Weights of a small GPT-style language model, trained from scratch on English Wikipedia: a variant of SOAP for these matrices.
Each number is 500 + 25 x the weight over its row's rms, rounded and kept within 0 to 999. Layers, rows and columns count from 0. Numbers have three digits each. The size before them is the row's rms in percent of the matrix's.

# layer 6 MLP down (transposed), 256x128, rms 0.405, rows 204-220, columns 0-127
107:503509492528467494502526500516514500490556475515509527538486477527455475545484501486471495524491475466519512492501490482467478558502521541469517483435496464500459502520547491520508522508490444520559465509476511540533475509469515532517500477492513527476505494445506495505532525465522480459445486496500518484512503496498527461471493503483474499484519514483482493511524505443490477505513
112:537450479501553469488504528498516558502489518495513469471519452490488456527518517504514522503535539496503478513517489449493514503507472465486513486451499490520469492480496481490480507475535487477445538523477515476521497512474543468472490453544450486547518458520512472515508492532476460466494531514468515512493499511470484502519507469526481515496495498555491496536480512498510518482491
094:518545502480530530494512542490466470534495486492513524481548479468461484484483495510455538497526475603494493528521485492503493533481475509489480529480438525504435493524497515489512504500538502499496517496465475520524504522514562482493487510503503525462479491491491492479497509518505541497488475496513502505441490520527497480480483457489518504468498517508520485470483459476508476523475
097:515480518513486501516529482488488519509504516474526495497497466524513508543498527507558468485461465526512473480525494531484464471499509516484529496502498501496556500515522504480474520494537481514486515510537503476467498465474509450502523443515514527545517470471521503513549500554507574510481481478516514534506493508511507485543543474508489537478495459475492493497461536461459478502467
101:531536484511521506443515492489458496509507484488513447524545520525486483497463496480503509520489467565507477486529521485486510481509494526483467467533479518479491458493494520521504535457456479511510481482472474507507474530497455508494493461500525527510513484517518514530550464503528490505493445522515485515452508444479488496504492534495527520511540538486545499467501529456502504466482
095:485526490484514495534544450536479469478473502478514493480502507468513520499487545517552540470496503492476472486486510471438447438531467470501543480515489493504514454467461460533538478485510484509475518502497458457500494462513496497490518537523502534507468476512474475481490491472509516536510512523527526512519487532511513480470462526535494502494481484501495533532486479517475498511492
104:549501488522514447524508549453536549460499494494528541473482539492463488519490488534492469460503492520538517527517516513462517521503531446495518491440474522463539529496450502458515519544507494512475497518474492570519458526524526496487483488489469527480508492456496485512483526486499486501531500502494509521485534519505521478498490494506498489514486502465496520507490517505537506530509
111:519518483496488521480487474504504490495500531480512500503542529543505518529500502468474472507544524502524506450497466472473473500482525512504481528445502494477459538480507487529498509484523457515497462528555497488457480521491483477518534511510529529528470489513519491513496510575570525518473476489516488467502500476506500440508524491520485515522466494507536523495492461493516456532467
098:495516527505471547510529502487476514477542509504520415491515485502462509448496529521534495474504475475461481520505469481455489506493493488507474466472515512492455464505511542472471514520477484515506544495530482530488507495480521498493510460487510489490486512518504524513475479542480450450526481515523487518497487462520487541562495488535506494530524479497489523488435499509472499519521
107:503492518508512510483465485489473483537469553464532467543539495477514489501528556484491482470542484517482493511507460496478537489528529529504483498507513510495499487507546487463510510519477484487497516465491462503520488512492514560499503532487484445448512450476527528503530485505509504512488489474539565497519511517515481537544524507518563495513491507503515501508501451491453487513522
101:505516498463513451490481468546493454540519522480516477513516534435483523510510521511468470534503485485509499511512493520467519536529508446515505539493501480472516494532520483479499487530495471482469527492482490504521474472493458499464473482528526514437481479502458496522480490461516509534511492513553483506541535497524510531538484496523490464480535437494488489491508489464488511513519
104:476505482511530499500494478503497499521483476508518453518536493516484457529456457518509489496467522498490510519519514558540495466488502514469491483523537508548514524508490486534517481508489501479506521446486485480547509514465471491460543484483479494526493478523539487529482477420526498497510535504477529521475525510513510502507486499529523474568530467509500499490526567491500538492501
103:493518529526547462490507523516514479467451549491566494526500499493536465520525504472517484497469505500468480508527496528577478501536492475492485473496503498527546450483532483509537483469552528486498524505480473502516538460528520439504504488522486497503474480480475512498520492465527505536488511492511494485489509545521481471480468513519455481495477478484483470501517493505484466496502
095:511495499503501472497483513473497521457520491493464533491523459507520499523548489476493530517540479507474502496489481513479490480498500527474489458530535509487514442457517452527502489484502474490511524503545495475495496510495494497463526475498541533535484551522494549520516469435497550468482523459508452527484495474507499496469461488493515534514513470498484456453482493510502532544499
100:538491538479559497465499492529456491542502514505486493511476474481440517540518489520559530501539533512517531513502507522496509524480486504488456471541501500461498513476433497513486509487504500477500463509511540484473483489458487530522457505514507515561483483487492463505484481503464501458501466502524523490486537515510494497459496502462459505502487446496515521512532510526493490474503
097:486529539463521495510497460524486497494501554417508485497474512494512496523488522479474525497527526491478542504475532502527454484535491546511501514491504536558520487455512521524536507525516509499487501488510512531503459439538505508503494520483474485506473503451517498490498470482532502521498531509499526481524521564509468536523501505552465485519496531519504537497462489506508489506477
105:508471495514460474508482491503491525509508524496499449483469515509484534447480549528544493491485443502504524545522542468522505496538514514494474511489539513506508488520494493522525550529509497520505508517500511489505539456453512478501489507490471491521486527534514511489510541492438466477458501473490522497534478503501509551463441460496484479546484459528504528531510493491510482479496
# layer 6 MLP gate, 256x128, rms 0.401, rows 205-221, columns 0-127
100:499472472464533503487530450505520490496477530520537475528504543509492490569510533510529540482524484509476489499508498529543507515512494521497508449523466481506504544472556496526493515503498472501491572498480524497514511516504483457497518461515509531497535497493474527473525528535505469479453477505512480474473495495487509505506514466489537454468458475461477502519506472498523508470472
092:490556502493503507517493484508509482471497483461483497474502477473487499431509506461520488523516488532510460453491498527536511498450517504524497482466504528460514498478499481516492514514502502517509494514523474501505453514442494527490523493528445502454520477513522466515487507472473482545465499505529525479513414489523481519496542490498516539466526489488499507523512534496513464452531
098:513512504551505476520501501481471464491531535488461515501491506543515498453522541518516485507500513491512539519496512499498507502530481499547516480494553503481480479513494501498514500487518507424517464467522511497484520471521463502488492548508461545517530508480504500490495527507503567511507476541532543512483465489493501461498493513491525559522525539486484540479518544456467527481488
103:590468511515529521510467514489526461535490489499507518490507490490484487517440495542501496475487511506520480513505537479516519490534512508455521457497523526507500518534493486504501500484517523463507539537514481494523477428515481478482490481469486462491540514524522446524477555498537497523575480476492513492511495492484499507501570532511510522513510489489507506527491506500497493503496
095:488504497562509476487504523527500521474492536501525520467489479541501502503500493468529514529509476470491526468491522511487494560515525510485528459499507483517504451505475505526532475455543521489479515519526483517486526484477458504500571484495517516517447533530511509479516467512538496481522505551509479520519506469483492498468495517509483452440497522524498462491524454503486513457476
103:473447495519499504471483473482482501456457498508497503503464527508488552527523512525543461461521500500482476470531448457513475483464482560555481469523473463481512499515493472512503485511501559505534490532515483535477518494502512492521531497495494476476509505536506515514507502479516480535534500501525539510463538497507528526466516480505483494494447517444507498494534519485508496506465
108:499451522514520515527529521507510522513488496525465468485500498539499511483493496553466540526484479506507490539510520506493471470534565517511496496539482464503509495511522496510501505467495474469509515455531527490508474536489496501509534498498495522518511533515506459489542486542485510507477493523459532515479511438452486483512526550458514524469490501446511451510501509466495560495520
097:493528490536467521515446478504490527488537494536516506443454511471524472550502519519515449472529453526530518521488447528531481506506468522462479476510527505464517455530507514484549505477506515515510523517496532509482506519474454489485490525473492460505485520519548551482476492527471479502466514493501521514518497504496512542459519510490478506496497526540498517489477513517492536499483
107:505433481484526509487515520494481578526494535492499478489503528517481472506471495500484494478538468504490488499522531516524515494490503535504532501494511502485531477500514507492524495501545513478516462450556465504493465496489447487486502506475477488507503509524477534519485521514492539510479535550450507526482496495501501512478524580494506452493449486472489527503495514467528479534461
102:546488509494436452495491536529475476510493488481533491486487493489495528522504478500553517465532533497498509476500458469504483485549508484527515495532525499469481559485490490501511474472531523494546524522477552518494513487518487482494505486518500516467483529472468480480497547528527502556475478523490510551483535516528514516538484479472508538495512479482511504499523516454519540487464
103:490487478559499508502493508527472513520521494524515487457507514483506500505521512462530504502476494519446523533482496513518541489487421505507531497502471503537535495498515538466534467471497490500482467562498502496475460506514500516496479521528477495487478494488482530524513482524514518467545483522478536474505511548545490510480487508519494459512479516468454488488481544476574529510501
098:498492489495524536529527561479475525512484516502538474469528541510499522565540470487505515488498481531472493508525460545553502481449494518497529524497508472512531482488527516512495484521558527535510532483552495511465502530522497496503508484495472510476479503543480534480532510488513495501523463545499500469516474475512530510520524516563510523483496511506457510502526512479476493526475
091:516481505534465517491518550503516542435512478495485524486502490534494450505464552529502508488572493501525540501473524490491543478482509527488534506521523493481495515500490491527486496554496514486492474517504484488529504504520471486503474538516491504497479491513484543471503519542520520459542477500502508520477500467453449495473454527468549467491513523517506536509509530494532507470517
101:533495508534455473479531449490463527490483495511490501467502527489469508464477504511504479484478490517498505452483505470473481524513471518453483474526475485514496506510505535553484532470514444481454484524498517471503469537473472451505489507496442487483461487510502516527499509488537484464472457491487538482484524466504453483510503507472483490457521439479484490529502505504530472497508
100:478477475504515511514523518478491495454461517500519517498490489504486506532518520481469534489502505439570503479502529429478494494488539540500508498502472481534470515512503526522527550494529500510464474522527502482527510466475505461522516525481474508508535465511496513500529463531511538519564500484477545514509487474500509509515498506496517513512534542504556466485506464504549522516512
101:520469498528496497506492479520480491555525516507479490453534540536524534488488537497537489525436466555475474528497494491534455484514522546507475518490533534496509503511519552512492467483489492490484503504502468488543497484484510440490507528512510493512511533493468522493480515524502486511501527503477437540478529500536474501483487490489480464553469516504514498533504520553519513496510
104:497480469500476501516526469507487502455499485520495496468504535521524509488446511498493527509467538497527468534539482504495486495467484445533493500446487527497528499445547472479487460490441534467461520466486441469465518500456498500531489508510515515534489485503507500509487542534497496494512512490543515458500524499519500532472501494511508460480530498478500511490517486440510528490485
# layer 6 MLP up, 256x128, rms 0.425, rows 205-221, columns 0-127
109:493510487502493523482493512469523435491492555543509532509544471493467455500483489517502465512528508504472532507516498523495493536549524525487582473496480519519454499458493504460480539503448489456488548515518493494542508466534519525479483550492522511486510497533509475493542505482494488475527508510496492508543510493483480511490484495474469485516484472521519527472477469491475509500509
091:473528534527510447518515516475521493486486480496491480518482497495536537486499524486473488532484475482485478435486486494515512462467514511472529483461498515483459522479496494495495539476494477469492497540506520450519470508473496540481464526501446486496503515548486447495520539530528479504530478489526491486535464519532464498501560502484481441459518499459488520507482518503498518489505
102:480475536509482470445494466523524501534489503486497491498474536499553529510538496540479508518468465515535520506531494504533534507515516476545464508490508531488479515482486503501441508481535526523529419511473513538481522488509507482503497502560499499509509535497507491521512525507507460505523456534546489489517455533518479476506489531461511464470507517487485513491481485525498482462510
105:501546487520475486515512524515477514504527465528507457523482471518486508499480499478507527541530491506527485522500506533469434470552470531525462503493518496462503495504455489487494552499472503515546456493496496500497497489498471449517483517493483530487485453515514549471517486506456536472506506505491489532533465501497494525518551546458522507527510492537472498517471479459506536491517
102:501549497502541497457489489536485532460506528508476486460503487483513488518494532501508526511494523502508484464551483504539532512445502548521508494514470482487467486516549535530532516486467518459500515490566474506491479485503508529512519510476500510544503485501477503482518493498463463499481495495531513500503479506520474535472425555494528485520499525469516446515472481518491482502531
111:464474497471541511477494497514459472499530464475488481451473478509489517517500517542522513463476488458456483514502448470497499503524502518500451505536449432513521518483536490494481491508496518503488492495478512518487529461501507500500547501489487502475528539508487516504474485486503479538529506508482490479528481486481532535464537504474507536512461490505570461532545479487495521506531
117:493496487523486514474471487455510484547503518519499482479502496511492473462495524521493492517483513528463498478494525512460493449531530481523512517466505513511496489419495477450481503501522541481508520474490513507525481496498482481459475559517505481468465478484523470549438512532498484491481442504496480461536467497521509523511484503536501489531550473526490467504514484494505487452507
096:494513520502527518518502500508516523506492510476497511547483489528501513489466540501454521481521471494508475537536493524494504499534514504483505527472496521512438464523507517460508447479528499453482537520497501495508478508492488443519470480452515472508479467532470483431525469513507495482494520507508519541516531478495515528449532554482517540500472502491563510478490517459514505508496
112:495507479526507496490472470489511496507508494512516472509490479501484455501503524523511494502502478485520501557516479526531530528529472467522515540474561522489481496536479521521479445475536529512464522497474495562568500517527516491500458526475530471540501470505473470509508510513453523518479471467519536506545497516530523483517517474479495542508520522518476494508500488471515460546508
100:487495462529519520531524517510506470485509519482515461538499505524498485483464500544490528466484481539478490556535504489517516477507547495524471537487567504509499514505534510548482519509495471504478517494531526511538487482504514484523461464475530548468443486504458504464485461483540464501495490521531501478529478516460504503513493503474475498489484477530518485486518468483482440514496
105:512514515505495515487522469525484510514507471503513487506490484527458485527537477459522502520490495538493482480485471542492469466559485502494495469506489517491461527501490500518494488509495520501541552503502515479454514483486523509536506498456540518495531452512486537488547500515538450515456461456489474512503534509524471494541494475509554507459512514452496537530508544516521502500460
097:507540541502503518472492460520499492518482513478465506466470510520463475516530498530489463469502481515421482489540491506503500474469480440498481497512484509533511496537487490499476489480468483464509495536530493516509469482501448487491510477460468462461491481467516555509495475474548522534495478507507456522444514515518496488466481498489478489492496494525497440492524500522498530492472
088:473527503479493420509481509503492523511541499519540526476533496520528475512463478508499522484508508532552483498488519493464524539499492505503556491549551480482485514502481506497481474460510507457504521471511476493494488487534476475479508519531466447482468504486497513470533513529487492483527483453492479557448527517439498521491475499518519490519488492470500508510492534501499458497521
099:486507451478509504470484468457487517504447530500493511533507479513485531477493511504533494489493527506486556495526470471509503519549513478484471525521538495486531496510468520533506544496491476510486547465475472495522511486456518487485524517505491534468494508485510522512468515487514521506548468504543497498511517510516486449476531535538489516525491450539499516461482436476499534540472
098:504552468476483526497517520465472507535493534504492487454489480475500504500572486498455510499578473467502558496480530461500462497537506548483509494460514491508483514520531475543545506497496494517510507504511491540514524487500537506500495492497491478486532485533470481472479521509540533534515535520451498501473501463523488508507480521495480489532473515504559473484498512489498519505512
104:533498515497469523497507477486479500501495489489490463503504433486527507499541468485472505476506518503456505482521538506579484490484517472502519517475498502512467565523487433455497475513534555472466453448549483496503490494485484509494514468538460520482476502489515501498533476464486465503473517478496458489488513521498468489466489504505491519517493494490502495510487542517510459476503
097:498483514519512515549523491514485502517513519514535492506530477445485542519500516486473519464516518529511512478477496525519464472525449500485485505532498502530515533530535490517474536484456487517555508434503533514482513514489464449529507517489517554490504511465496477499491464455516499488521554432504502493469486462513498537472509486535497490489516521487496496474499494517513460523523